Part of a small language model's weights: 3 heads of 64, RMSNorm before each block.
Each number is 128 + 24 x the weight over its row's rms, rounded and kept within 0 to 255. Layers, rows and columns count from 0. The size above them is the row's rms in percent of the matrix's.

# layer 4 MLP down (transposed), 768x192, rms 0.0909, rows 41-109, columns 48-95
size [ 95  99  93 100  92  89 104  94  95  95  98  97  93  96 113  97 101  96 107 106  95  98  97  96 105 101  99  97 109 103 101 102 102 104 105  98  94 112 111  92 100  94 104  93 106 106 105  94 108  93  98 100 102 100  98  97 102  93 102  95 103  99 113  97  98 109  99 102 105]
[[ 91 116  92 125 135 185  94 151 119 121 152 113 131 142  89 114 153 156 131 167 177 166 124  93 120 187 172 159  94 167 135  93  97 117 127 142 141 157 124 101 136 163 135 135 153 109 156 106]
 [127 120 173 148  73 126 111 136 137 112 145 104 130 103 126 135 123 111 149 149 132 142 118 115  87 138 138 100 135 148 139 119  92 155  90 148 115 161  91 120 122 153 126 137 125  93 118 154]
 [120  73 129 153  93 126 125 121 144 126 126 170 125 144 142 153 120 125 175  99 119 118 152 136 132 137 124 131 141 130 115  99 132 124 136 140 178 126 120  73  74 104  94 118  87 115 194 190]
 [141 135 113 118 152 162 143  87 132 147 141 197 122 158 102 157 134 121 116  95 157 132 155 119  88 123 131 130 110 113 134 149  90 150 135 138 111  99 145 134 122 137 133 145 164 136 141 124]
 [140 114 120 132 124 122 117 139 146 147 115 116 135 141 100 142 126  97 159 140  92 117 123 116  97 136 123 144 146 161 151 113 129 153 126 121 123 138 119  93 123 120 161 168 148 147 130  97]
 [ 99 113 128 142 155  91 114 130 122 127 146 146 197 112 112 115 145 161 120 131 166 117 116  95  84 135 123 127 133 155 202 121 132 126 123 107  99 146 119 144 133 153 129 158 152 123 148 144]
 [ 98 112 116 151 117  78 129 147  88 154 152 158 127 116  98 137 172 157 128 140 134  82 141  77  93 151 142 132 144 160 129 146 123 116 101 169 168 120 135 144 172 134 126 112 130 150 137 137]
 [109 147 127 103 138 110 169 129 124 146 124 101 130 130 128 145 131 130 152 179 154 119 118  81 131 123 107 134 108  98 152  98 132 118  95 147 116 155 125 120  97 121 119 135 115 129 169 111]
 [147 163 124  97 142 138  93 127 147 159  61 156 108 156 177 100  96 138 100  91 113 122 122 146 111 142  97 115 135 172 121 138 136 116 140 124 182 129 156 159 109 129 138 125 154  94 109 114]
 [110 108 153 148 158 142 168 101 140  93 120  99 107 104 107 142 101 107 139 132 140 103 109 115 169 131  88 122 136 128 131 112 113 152 138 128 119 119 115  95 145 138 156 136 154  97 146 115]
 [147 109 134 100 140 114 126 158 117 166 116 138 144 125 107 123 149 128 123  95 181 124  98 102 106 134 138 137 134 108 139 116 126 108 103 105 102 101 119  91 127 133 113  78  83 153 111 116]
 [105 117 104 102 132 106 123 100 142  91 139 145 107 130  88 112 126 147 147 145 148 120 137 151 160 148 155 129 131 113 107 103 146 120 149 143 137 104 142 151 124 106 156 140 155 143  91 182]
 [128 122 170 117 121 166 106 112 128 125 108  96 150 119 145 123 126 118 134 111 123 107 146 177 190 122 126 130 142  90 130 175 181 130 145 109  96 161 148 134 133 146 161 101 139  94  88 161]
 [145 100 116 164 130 110 152 110 152 154  97 143 103 140 129 110 116 116  92 126 125 142 131 119 117 148 129 130 145 161 127 145 121 132  99 127 107 141  70 131  84 140 121 143 122 112 116 134]
 [156 119 158 118 117 167 135 138 138 148 139 106 100 163 105 153 146 125 144 180 147 124 154 115 106 127 169 120 143  89 125 119 134 144 131 129 107 135 120 128 133 138 131 146 197 105 112 135]
 [155 145 127 133 112 153 126 148 101 111 103 128 108 123  64 160 104 127 112 144 141 135 153  94  47 101 119 164  94 165 118 121 123 145 131 118 167 111 158  85 145 106 116  84 103  80  92 117]
 [125 119 118 118 139  96 152 116 126 124  88  96 118 131 128 178 127 136 133 112 138 115 121  79 139 122 113 111 145 158 150 182 128 128 128 129 139 135  99 111 160 128 108 101 141 108 164 155]
 [ 95 104 141 164 108  68  84 175 100 161 101 143 171 173 128 132  86 100 113 124 171 121 139 154 148 158 137  97 127 146 106  85 151 156 153 141 148 103 144 149  76 119 114 106  92 163  79 124]
 [143 104 131 147 153 136 156 154 121 103 124 164 127 116 116 144 107 170 109  93 104 147 144 152 116  99 154 138 126 116 129 101  87 124 137  86 165 117 150 106 146 167 113 130 131 144 134  99]
 [135  48 137 110 162 100 107 123  83 152 198 162 161 137 135 130  97 143  85 132 150 133 133 147 167 127 106  96 137 155 119 109 135 126 134 129 145  90 118 149 121 110 131 136 166 110 144 137]
 [123 166 141 169 133 122 139 104 136 121 113 127  68 166 130 113 126 156 147 199 128 140 152 108 178 136 128 117 119 164 163 133 156 126  86 132 134 142 153 119 128 131 114 121 172 107 141 136]
 [138  97 129 139 141 132  97 101 151  99 140 132 133  74 115 126 110 140 103 120 123  63 179 143  93 119 111  80 161 116 119  89 108  92 129  84 112 122 136 124 100 120 111 145 141 114 120 125]
 [113 148 123 145 153  90 172 151  92 129 141 119  90 122  95 140 129 123 114 140 123  92 142 135 111 126 133 158 130 133 145 106 163 129 113 130 100 118 136 100 108 126 102 129 183 143 139 108]
 [131 149 112 135 103 105 165 151 103 137 109  95 127 174 132 130 101 166 102 115 128 159 124 125 132 129 138 133 136 100 165 137 117 130 128 160 114 165 166  95 127 115 118 107 120 114 162 126]
 [ 98  93 163 106 171  86 145 126 109 175 118 119 117 144 163 113 110 134 109 100 122 140 135 101 149 118 150 129 115 106 150 126  91 170 110 143 122 134 129 133 162 141 140 129 115 144 107 120]
 [152 157 124 121 103 134 145 163 130 119 191 154  86 190 122  98 147 116 106 106 133 124 147 170 127 112 105 115 135 134 150 116  60  89 110 141 144 131 157 139  99 145 114 151 115 111 120 100]
 [118 127 162 110 148 146 190 113 141  98 151 172 138 178 136 128 126 134 110 180 161 143 138 152 129 120 115 124 171 155 136 153 138 150 145 134 108 123 153 146 136 112 107 140 152 125 139 163]
 [145 124 135 117 100 168 135 128 154 117 128 103 181 149 121 109 112 120 153 123 125 107 177 115 129 115 167 118 121 108 156  97 108 152 141 172 146 165 139  94 104 108 125  75 102 118 148 169]
 [122 119 172 144 117 128 163 118 130 178 112  90 116 130 145 166 148 165 179  85  89 138 144 139 111 155 153 153 163 132 130 117 134 108 131 165 147 123 135 118 109 130 152 155 102 139 134 108]
 [153 104  99 113 117 122 131 104 123 120  98 106 156 175 136 123 145 114 137 149 148 140 147 132 137 125 157 110 148 142 125 169  94 135 171  93  97 148 109  86 187 143 163 169 129 110  78 139]
 [103 131 145 112  88 115 127 119  80 102 106 116 105 157 103 125 135 172 135 129 162 114 139  67 124 128  81 126 138 107 136 109 148 134 157 139 161 125 141 130  86 129 153 117 116 108 153 123]
 [164 155 135 186 168 161 106 124 133 137 142 122 106 137 152 137 129 115 135 162 139 139 120 182 101 161 108  89 127 130 136 129 124 141 135 133 126 115 127 152 145 134  91 115 156  94 164 128]
 [ 78 105 131 122 152 167 127  98 106 122 113  89 114 119 128 104 129 113 153 110 184 128  53 138 139 132 146 141  94 150 123 165 122 117 130 151 152 119 177  75 107 120 121 134 165 102 131 115]
 [ 73  85 106 150  63  87 141 148 136 114 121 178 117  88 129  99 113  85 144 111 129 143 134 134 133 159 141 109 128 145 100 150  91 119 178 124 115 216 110 141 144 170 145 112 131 131 136 124]
 [130 123 168 129 187 111 147 124 104 114 128 125 128 115 111 144 109 164 119 112 149 125 125 114  99  76 131 115 143 141 169 128 135 131 129 129  94 112 148 161 146 148 125 139 102 101  81 105]
 [165 101 154 143 151  76 131 124 119 124 128 138 101 115 137 158 122 133 135 116 113 156 119 119 108 181 174 108 109 128 114 153 110 137 153 146 146 135  99 112 129 149 126 123 140 109 143 128]
 [114 167  67 166  90 162 139 159 134 153  79 114 126  92 122 135  90 168 144 128 135 170 162 123 147 117 103 170 131  85 202 132 107  89 137  71 128 148 126 131  95 144 120  88 133 153 109 111]
 [102 144 119 105 143 162 160 158 130 106 147 111 172  82  91 127 110  99 127 104 133 127 139 139 118 122 154 121 132 133  89 134  86 123 136 176  51 113 123  92 146 167 143 121 130 165  74 150]
 [139  80 163 158 131 102 110  91 118 100 118 133  90 150 144 108 117 151 152 121 107 154 121  66 144 140  84 125 102 133 131 133  85 140 129 140 130  75 130 179 119  93 142 159 158 136  71  96]
 [133 139 148 135  97 125 138 124 101 148 166 176 115 139 124 151  88 148 150 141 120 107 142 173 117 110 155 107 105 101 115 119  85 107  83 116 133  96 100 104 141  75 148 117 127 106  93 111]
 [177 129 117  92 107 112 132 114 141 161 152 124 160 103 113 118 128 116 131 135 134  88 169 122  81 141 136  83  88 105 163 131 124 144 133 109 155 161 159 178  99 125 107 109 130 121 173 171]
 [108 139 140  87 133 128 151 130 152 136 125  91 151 110 154 162 157 157 137 122 114 175 150 124 134 113 165 143 142  90 150 108 147 116 138 114 106 126  51 150  92 113 120 122 123 135 142 151]
 [ 94 127 162 146 140 130 118 171 132 147 136 127  98 152 128 112 182 118 134 147 104 146 134 145 145 158 132 149 139  89  89 131 154 143 129 103 147 115 122  97 148 145 138  93 119 153 141 133]
 [166 142 118 116 117 123 137 129 101 132 178 111  65 144  86 115  70 144 112 116 126 149 124 113 153 108 120 103 126 120 145  96 103 146 113  73  92 112 142 129 135 136 104 128 119 120 128 134]
 [147 127 115 103 162 131 102  89 126 146 175  95 165 122 168 137 125 113 128  95 129 156 113 127 128  93 133 144 124  97 102 116 154 123 112 115 115  93 126 119 140 134 117 123 125 117 140 158]
 [162  84 119 159 107 144 101 172 108 106 190 116 138 122 143 116 126 152 132 187 101 157 148 138 181 148  88 156 139  89 136 119  97 127 108 112 117 125 146 128 146  96 114 110 118 119 109 117]
 [134 125 145 162 113 174 157 149 101 140  54 112 131  99 109 168 132 129 115  81 197 121 139 154  94 109  84 168 120 121 162 172 163 128 147 147 129 118 164 127 139 116 103 138 121 144 133  89]
 [135 120 117 127 153 135 140  76 125 127 126 133 155 153 147 101 101 145 152 156 112 128 127 117  57 134  96 147 119  90 157 166 200 131 138 145 100 117 132 115 101 111 175 106 135 101 113 138]
 [153 151 163  92 149 117 135 125 132 131 150 128 132 124 104 105 115 105 190 148 121  82 108 105 143 145 187 155  65  94 144 133  98 123 163 144 136 112  96 114 173 111 178 155 135 132 117 101]
 [124  99 123 121 161 115 160 120 148 137 107 161 128 107 145 152 125 143 144 117 138 157 116 113 170  95 116 151 124 100 165 146 122 145 106 116  94  77 121 123 171 125 148 119 167  98 122 133]
 [125 123  94 130 134 155 108 103 108 142 157 124 133  91 146  90 154 151 126 139 119 106 163 119 140 123 131 109 159 126 120 121 140 101 124  86 138 101 122 148 140 105 126 131 155 134 110 120]
 [146 148 112  80 128 131 123 107 145 132 133 124 160 165 131 118 141 135 161 163 106 107 144  87 150 174 147 110  90 146 140 125 119 112 144 153 167 130 114  96 130 123 156 166  89  89 174 138]
 [ 79 122 142 152 159 130 132 155  95 138 122 151 140 150 151 158 131 130 133 128 131 137 104  96 165 113 148 105 111 137 142 126 133 109  87 149 151 138  86 125  82 105 122 142 165 104  94 118]
 [100  86 114 155 140 130 134 135 159 109 101 114 108 110 160 120 145 134 137 157 137  92 134 128 113 131  95 130 163 170 108 162  98 143  96  96 126 137 125  94 120 121 112 100 131 112 116 105]
 [116 111 129 140 134 156 110 146  90 129  97 100 118 105 142 156 144 151 159 137  98 128 130 148 131 144 123 130 124 105 136 154  93 106 109 144 102  96 115 144 134 138 104 110 163 100 150 169]
 [152 134  80 149 152 132 166 123 144 132 170 116 160 109 113 117 137 143 186 123 142 143  98  74 133 100 130 131 161 129 139 128  99 144 135 131 149 126 101 166 140 122 166 127 135 160 129 137]
 [104 142 133 132 129 113 146 107 120 185 116 148 107 161 149 113 113 135 159  93 129 121  98 135 115 121 110 103 122 140 108 109 190  87 132 141 120 137 143 157 157 109 130 113  71 125 108 122]
 [147 123 138 144  67  80 163 129 141 122 118  93 111 110 111  97 162 146 116  99 154 127 126 131 123 110  90 137  79 112 181 147 172 132 136 148 104 110 147 124 141 126 126  90 118 111  99 145]
 [128 111 132 133 118 105 133 107 139 147 111  57 140 153 144 152 102 106  92 161 134 180 160 130 145 156 118 121 138 138 135 170 175 120 127 113 144 116 136 138 135 109 151 125 142 108 108 123]
 [115 145  89 146 119  83 132  79 120 154 126 139 119 139 140 125 137 131  96 119 125 107 134  99  79 104 147 137 115 116 130 149 163 107 159 149 108 113 134 132 142 134 125 125 126 138 128 170]
 [ 95 118 126 138 121 131  84  94 123 114 101 124 127 104 139 128 137 182 124 105 148 116 112 132 122 128 139 160 157  93 174 171 123 155 136 135 117 174 131 105 109 173 137 116 141 118  98 132]
 [142  96 123 102 142 116 136  96 136 106 117 138 134 108 125 153 138 131 135 118 131 108 138 148  94 135  88 156 178 114 120  88 105  98  67 157 184  78 131 141  77 147  98 144  94 114  84 118]
 [143 145 113 137 111 117 114 124 142  88 100 113  87 139 127 116 108 140 101 145 113 120 129 159 105 136 113 126 123 128 133  98 147 104 125 155 102 136 132 107 161  93 123 112  94 106 133 119]
 [118 106  91 118 169 123 165 134 164 156 129 139 109 122 133 114 132 140 128 133 120 148 140 121 123 137 135 154 127 131 168 102  90 131 108 206 106 116 137 123 121 107  70 135 122 124  69 120]
 [130 150 137 126 135  96 126 154 106 112 126 113 175 143 136 106 130 152 114  84 142 124 161  72  83 130 145 133  73 137 175  76 117  92 123 132 167 130  68 131 129 173 123 118 146 144  96 134]
 [147 106 133 106 117 102 169 115 187 127 155 138 125 132 123 122 137 138 107 201  88 117 158 115  96 124 116 100 171 150 128  52  88 119 128 127 132 117 105 125 114 136 159 155 148 149 118 151]
 [117 107 146 168 120 131 166 143 106 126 149 169 150 105 110 128 180  66 149 153 102 110  99 140 133 119  99 116 125 115 165 148 140 114 130 109 118 102 120  96 115 141 119 133 166 115 147 129]
 [132 104 114 119 123 133 112 120 108  87 124 163 145  61 100 141 133 160 143 126 117 115 123  85 183 100  55 149 154 136 184 104 134 135  54 149 145 109 137 132 144 116 139 123 103 126 127 134]
 [125  72 113 127 131 138 129  92 146 120  91 124 104 124 187 116 116 136 111 114 121 138 140 123  99 152 160 145 140 122 122 140 138 112 117 122 117 172  97 135 125 166 137 127 111 119 119 132]]
# layer 4 MLP up, 768x192, rms 0.184, rows 42-110, columns 48-95
size [ 98  88  89  95  92  92  93  97  95  93  91  99 101 112 101 104 101 100 100  91  84  86  96  97  95 102  90  97 103 106  99 106 102  99 101  95 110 102  96 102 104 106  91 102 104 105 100 105  94  95  93  96 103 100 104  98  91 100  90  97  97 110  99 101 101 103  91 101 106]
[[110 112 109  87 115 140 130 113 177 168 122 116 140 125 118 150 159 137 146 174 111 168 140 144 115 141 150 111  86 125 136 134 141 148  99 111 130 139 118 124 136 158 142 170 146  79 123 150]
 [121 133 107 129 118 133  88 125 164 110 124 114  97 105 139 115 159 103 113 123 110 137  95 131 132  86 122 163 168 154 103 104 114 113 110 137 127 107 125 187 120 122 154 134 143 103 122 128]
 [116 138 137  97 150  91 138 155  84 129 112  95 113  83 170 127 162 163 166 157 146 128 128 127 112 119 166  77 124 140 132 132 142 112 138 123 100  93 158 127 141  80  96 150 102  97 116 121]
 [ 86 123 123 125 131  97 103 118 120  99 153 103 141 132 175 119 141 168  90 121  95 109 125 136 139 101 131 145 152 112 131 138 119 145 167  87 126 145 139 150 139 105 113 138 132 106 139 126]
 [119 127 143 133 120 122 123 114 133  88 105 115  88 147 120 172 108 127 117 118 109 170  98 123 117 163 109  75 170 144  82 113 143 100 127 120 120 126 109 132 102 152  82 151 140 144 133 125]
 [138 143 106 106 129  83  91 152 150  83 140 118 100 117 128 119 137 101 147  79 121  81 113 116 121 141 115 168 133 132 144 110 147 141 154 166 171  73 149 127 102 154 148 141 152 149  96 107]
 [121 121 134 169 120 143 151 149 120 156 149  98 145 115 132 119 150 126 122 154 149 128 163 117 165 142 149 132  98 174 131 166 159 163 139 136 130  89  81 122 131 141 100 139 147 171 118 128]
 [152 157  92 115  76 114 128 147 114 137 136 125 113 194 147 135 165 123 144 127 147  97 142 147 118 102 109 143 108 139 142 137  94 114 114 131 133 129 136  94 171 158 178 139  90 119 133  98]
 [133 139 112 116 109 133 106  99 108 130 134 111 195 113 154 141 156 115 111 110  95 163 114 139 137 124 128 157 150 117 134 134 143 142 110 126 110 131 106 146 140 127  74 173 138 171  94 117]
 [131 155 155 116  97 146 136 111 106  99 120 148  98  73 179 135 185  96 121 163 141 138 105 149  97 146 128 135 138 119 111 166 132 140 131 134 149 162 137 148 158  99 132 150 104 118 127 161]
 [137 120 125 154 113 110 146 131 111 210 109 149 121 129 183 103 138 121 160 126 104 185  96 136  94 154 128 133 123 180 109 161 152 127 120  71 141 134  74 140 134 146 124 171 111 152 142 104]
 [141 202 121 137 141 133  79 126 113 120 134 133 161 102 114 138 144 137 121 151 161 110  93 109  66 126  73 143 134 130 136  77 120 116 122 123 106 131 141 115 137  72 111 143 115 105 159 120]
 [110 130 139  73 125 113 134 131 119 119 155 138 165 118 157 160 117 135 124 150 114 129 133  86  50  69 139 150 111 131 109  87 119 106 147 140 135 149 152 125 130 100  97 142 122 110  86 116]
 [152 139  98  95 177  92 134 175 149 177  97 140 131 140 146 174 166 120 127 133  94 177 144 136 120 107  88 109 115 128 167 120 136 124 153 142  83 128 103 162 120  94 140 166 160 152 131 115]
 [146 124 127 103  89  98 108 152 126  88  82 131 171 148 135 106 116 144 117 108 113 159 113 187 122 133 106 112 102 148 131 104 120  85 153 156 128 145 121 141 111  91 139 112 118 104 114 136]
 [123 147  84  75 144 110 133 187 141 163 146 149 123 158 112 156 158 132 125  75 129  97 139 140 139 122 117 142 141 154 101 147 115 128 141 129 132  94  84 153 112 101 113 155 162 138 108  97]
 [178 146 118 131 120 102 113 137 147  98 157  74 144 154 120 115 146 129 140 174 132 143 107 103 122  80 113 146  87 129 123 153 121 149 164 116  87 121 147 119 105 138 122 136 139 154 154 152]
 [134 150 135 123  63 133  80 106 124 166 128 163 117  95 120 137 144 116 122 162 117 167  96 120 150 137 143 130 140 117 108 137 153 130 128 126 179 124 146 162 140 130 147 113 153 146 142 151]
 [134  91 128 136  91 149 144 123  94 116 107 156 183 128 106 173 116 132  79 118 116 105 119 161 124 139 135  64 113 115 139 126 144 110 101 116 167 117 105 104  95 119 137 127  61 110 132  92]
 [125 112  96  94 133 156  93 131 151 125 137 159  71 113 148 141 121  87 133 112 131 101 164 153 179 126 120 139 148 119 139 120 128 155  72 139 137 149 143 160 125 146 121 150 140 125 203 150]
 [134 166 129 112  91 143 120 116 141 127 139 103 153 165 148 168 162 117 123 145 165 153  62 112 169 121 110 151 134  59 132 135 135 203 121 169  93 113 104 123 155 164 128 146 153 139 130 142]
 [142 150 148 165 113 134 140 114 141 145  81 134 132 102 153  89 132 119 132 127  73  80 141  98 105 137 161 111 126 167 120 145  95 118 129 109 143 117 151 131 122 130 154 115  90 116 136 111]
 [118 114 119 114 187  83 134  73  94 133 106 139 111 124 136 138 127 117 114 156  90 144 121 144 148 161 139 127 196  98 109 100 140 166 131  91 143  98 134  98 121 109 147 133 136 157  90 108]
 [130 108 127 103 165 152 139 128  99  64 164 154 105 138  92 110 131  90 118  98 131 127 111 175 109 135 111 134 155 150 114 110 112 108  83 152  96 122  93 150 139 103 148 121 149 110 111 160]
 [123 113 137 181  97  94 137 214  96  97 134  95 122  87 141 126 145 111 160 111 177 160  81 165 124 123 134 168 121 123 108 108 149 128 113 115 143 138 129 103 153  97 135  96 140 128 150 157]
 [168 135  78 111 129 104 143 114 158 146  83 113  95 138  94 117 133 107  97 123 167 154 148  82 141 116 108 127 129 109 130 184 136  95 103 137 135 136 122 117 127 104 143 136 100 115 103 105]
 [101 148 119 135  86 159 113 139 123 112 120 162 122 173 140 140 136 124 142 123 139  96 118 129 114 135 161 144 132 117 118 109 123 134 142 147 170 136 131 135 143 143 150 152 132 102 168 110]
 [156 122 120 123 140 129 121 202 190 117 103 109 119 119 122 186 144 122 122 139 123 151 128 127 116 146 119 116 107 101 126 137 120  97 128 124 130  90 127 137 119 118  90 115 120 124 140 152]
 [141 117 133 126 125 164 121 112 132 111 130 119 145 159 120 130 136 123 131 154 160 135 118 143 137 133  92  95 126 181 160 109 126 103 171 132 117 159 157 114 153  97 137  86 185 120  92 128]
 [124 151 128  95 143 176 173 154 138 155 144 153 132 178 112 156 129 156 118 158 132 115  93 141 156 116 129 110 118 158 127 169 124 102 100 149  90 178 126 120 148 154 128 152  98 132 162 150]
 [ 92 101 122 153 110 123 159 175  97 158 140 130 174 156 131 117 110  95 141 101 134 124 119 122  80 135 118 111 182 154 132 150 145 184 137 121 138 137 141 120 132  94 126 130 144 144 126  88]
 [142 141 131 105 130 128 142  92 122 166 129 152 146 125 145 143 133 135  95 126 132 161 143  82 110 121 143 120 131 138 105 105 106 115  49 154 122 149 136  84 188  90  90 116 145 113 147 153]
 [112  99 173 127 130 145 104 150 133 155 125 107 122 127 160 117 123  95 114 128 112 120 130 159 100 143 104 156 154 112  86 113 126 131 168 143  87 126 168 140 141 109  65 127 145 140 150 177]
 [ 96 117  96  84 121 119 131 131 120 135  98  91 147 121 124 134 133 113 120 125 157 177 114 137 123 115 128 121 113 101 119 137  96 162 117 121 134 150  98 115 110 117  97 144 115 144 114 188]
 [108 149 120 106 100 162  98 129 124  86 143 148 146 140 114 122 173 148 131 152 149 149 115 111 134 102 120 132 162 129 145 142 131  92 120 153 167 131 106 167 159  61  84 118 140 107 119 110]
 [168 130 140 131 163 139 129 115  88 132 165 111  99 122 123 152 130  89 126 163  95 105 127  58  81 138 123  98 141 149 101 123 139 116 160 132  93 134 154 130 150 120 133 137 107 113 125 163]
 [148  96 137 114 139 123 131 146 136 145 179 118 121 106 142  82 133 138 139  90 126 127 154 146 125 137 123 115 114  99 108 123  77 156 106 154 126 119 166 126  96 119 155 108 122 171 157 102]
 [125 104 113 121 139 157 143  82 144 166 114 188 126 136 107 206 118 129 130 152 138 127 162 150 182 145 105 108 120 124  97 125 177 127 112 109 134 144 115 140 120 122 113 152 174 166 116 100]
 [101 148 104 111 137 161 114 110 126 114 127 138 127 106 157 102 150 144 139 144 122 104 133 118 107  77 124 115 122 141 101  93 144 139 142 139 140 132 133 124 123  91 156 122 114 111  99  85]
 [ 96 141  86 150 131  88 162 155 103 128 141 116 163 168 157 130 136 137  99 105 126 142 134  89 137 151 122 115 131 166 130 120 133 112 132  88 134  91 148 125 111 109 125 125 122 136 135 113]
 [172 109  90 146  67 146 152 103 117 126 128 178 121 120 111  92 130 111  93 171 102 117 107  95 144  96 124 172  93 104 150 128  99 136 126 124 102 110 146 134 140 187 131 139 130 125  84 123]
 [154 154 127  68  77 117 134 132  92 145 106 178 122 141 112 100 121 118 175 145  99 110 141 128 134 117 131 136 106 103 102 134 118 153 164  89  74 125 122 115 158 125 134 131 122 126 140 146]
 [174 112 138 152 138 127 152  86 115  97 149 136 142 110 159 117 160 111 138 128 144 193 102  89 120 166 159 125 156 120 138 102 137 199 144 136  85 188 136 124 126 178 135 144 152 104 128 108]
 [157 107 139 138  74 127 126 136  86 117 106 129 146 127 152 133 104 112 156 141 102 129 108 179 148 152  71 139 135 113 123 180 108 145 162 135 140 106 152 144 142 133 180 167 179 128 119  98]
 [121 151  68 121 133 128  98 137 146 122 144  62  84 144 168  69 104 102 149 134 150 154 147 126 122 181  68 134 111 112 143 126 125 138  89 116 117 125 172 110 156 125  92 164 157 118 125  97]
 [ 93 127 132 117 172  94 129 115  85 104 133 108 130 145 124 140 179 121 125 115 161 112 116 105  56 122 118  91 103 135 108 118  91 127 159 113 158 137  78 131 132 144 130 120 121 109 163  85]
 [108 133 139 107  99 108 103 163 169 128 114  84  91 162 153 107 106 117  94 131 145 149 150  92  59 131 153 151 118 126 107 132 153 110 125  53 120 128 111 139 134  75 131  99 118 103 132 113]
 [141 197 103 117 132 156 122 161  84 129 105  93 135  86 124 143 150 131 111 147  94 118 138 119 148  89 159 125  91 110 138 117 127 103 142  92 114 103 145 146 109 112 149 162 163 111 119 142]
 [115 147 144 102 100 110 130 125 138 115 162 111 169  97  93 171 124 142 171 162 141 132 137 105 158 160 100 146 102 133 102 102 110 158 130 102  90 147  73 145 119  84 113 110 150 162 131 120]
 [148 131 119 123 146 166  80 148 121 147 159 139 185 128 134  86 151 125 139 160 121 110 126 113 107 118  98 137 176 119 138 112 122 192 106 144 170  99 132 149 192 132 120 132  81 135 162  87]
 [133  85 116 147  95 160 112 149 164 123 136 128 141 135  92 167 113 136 113 106 149 131 107 152 137 114 147 196 161 114  98 129 126 181 118 116  72  94 154 162 104 114 127  93 122 150  83 128]
 [132  71 157 149 121 144 125 147 112  94 139 107 147 144 145 148 141 131 152 138 175 117  80 142  90 142 176  98 131  90 130 127 111 134 127 126 110 145 109 119 127 125 127 165 106 157 160 142]
 [138 167 116 163 123 135 152 111 113  89 150 129 100 155 132 213 110 118 179 128 120 142 138 125 176 137 178  89 125 158 119 118 161 151 137 121 105 130 124 151 128 111 116 123  92 102 135 127]
 [110 137  85 144 149 151 145  72 131 125 170  96 111 121 162  91 140 139 155 103 101 117 108 137 123 132 114 116 121 145 149 132 164 174 121 185 114 132 128 142 141 139 140 127 134 171 169 131]
 [154 144 116 157 118 137 135 137 146  81 161  69  95 125 149 139 102 107 120  86 140 159 108 137 143 133 170  72 159  99 133 126 142 107 123 105 100 141 124 119 167 108 145 121 111 117 104  92]
 [137 170 124  95 135 127 109  97 114 111 126 143 131 142 156 175 153 124 132  92 138 139 114 123 115 179 153  85  98 165  88 126 169 206 139 150 130 191 134 126 142 127 104 126 200 124 141 126]
 [139 112 109 113 169  97 153 110 123 152 141 102 147 144 189 156 114 128 160 106 114 112 118  81  77 103 148 128 114 137  81 151 117 109 133 146 152 106  98 155 113  97 109 128 137 129 159 160]
 [ 93 122 102 111 105 107 141 122 112 143 161 145 119 135 139 163 117 167  72 167 115  84 109  99  79  91 109 143 155 124 107 140 128 154 123 128 119 127 114 100 140 117 181 152 109 145 129 115]
 [136 148  93 128 124 106 111 124 132 184  96 163  70 126 121 126  71 151 161 111 133 161 140 156 174 121 162  94 119 107 120  89 145 125 133 129 163  90 125 124 155  79 143 123 131 135 111 113]
 [126 124 146  98 108 166 137 114 101 104 135 135 117 151 113 115 131 126 113 130 118 142 113  90 134 147 122 105  67 137 141 135 125 131 122 179 137  91 152 131 116 141 110 115 120 173 146 161]
 [105 164 119  51 144 136 156 147  78 145 130 128 126 129 115 154 115  95 118 150 169  84 142 131 127 144 109 118  95 134 121  86 123 101 138 161 139 107 135 126  89 132  98 166 104 130 114  94]
 [154 139 120 161 118 122 182 132 138 160 119 142 190 142 125 117 146 120 137 119 146 144 133 136 148 177 115 128 163 108 155 158  95 123  97 124 109 119  95  89 134 115 131 110  69 128 105 100]
 [150 118 134  65 120 141  98 121 113  92 102 126 110 147 118 151  98 117 165  97 165 138 138  98 149 139 133 146 109 123 132 162 132 104 148 160  85 126 131 145 115 102  99 150 147 103 150 123]
 [117 137 128 150 123 151  96 184 141  96  91  76 141 142 137  89 123 137 120 105 136 126 133 120 120 160 176 139 163 141 141  82 142 115 145  93 134 151 129 109 131 139 106 111 141  80 158 133]
 [137  92 132 138 143 124 103 146 138 116 133 150  97 164 119  63 161 142  72 153 118 145 115 111 123 127  95 145  92 150 123 119 135 144  75 116 111 131 129 131 123 128 157 158 144 153  96 156]
 [ 66  89 170 133 126 110 108 128 144 138 134 159 129 128 153 120 134  73  69 120 138 139 100 121 134 117  99 129 125 122 125 134 117 100 134 123 166 132 135 147 147 121  74 171 131 138 142 120]
 [ 92 152 123 123  93  71 141 129 176 132 147  76 143  99  78 110  87 119 101 186 168 142 137 176 188 138 157 117 127 170 109 136 122 166 117 119 115 137 145  90  91 124 165 132 136 147 152 116]
 [116 116  94 137 125 103  80 138 131 138 133 129 146 118 113 111 141  96 139 134 116 169 105 149 130 177 118 135  97 104 130 152 146 128 137 110 115 143 130 143 160 123 140 132 154  93 102 110]
 [108 144 150 148 149 117 129 149 127  66 111  99 131 119 142 121 133 160 116 116 101 119 139 142 139 181 109  69 179 168 154 113 117 145  97 107 162 143 159 123 152 143 180 114 115 161 175 137]]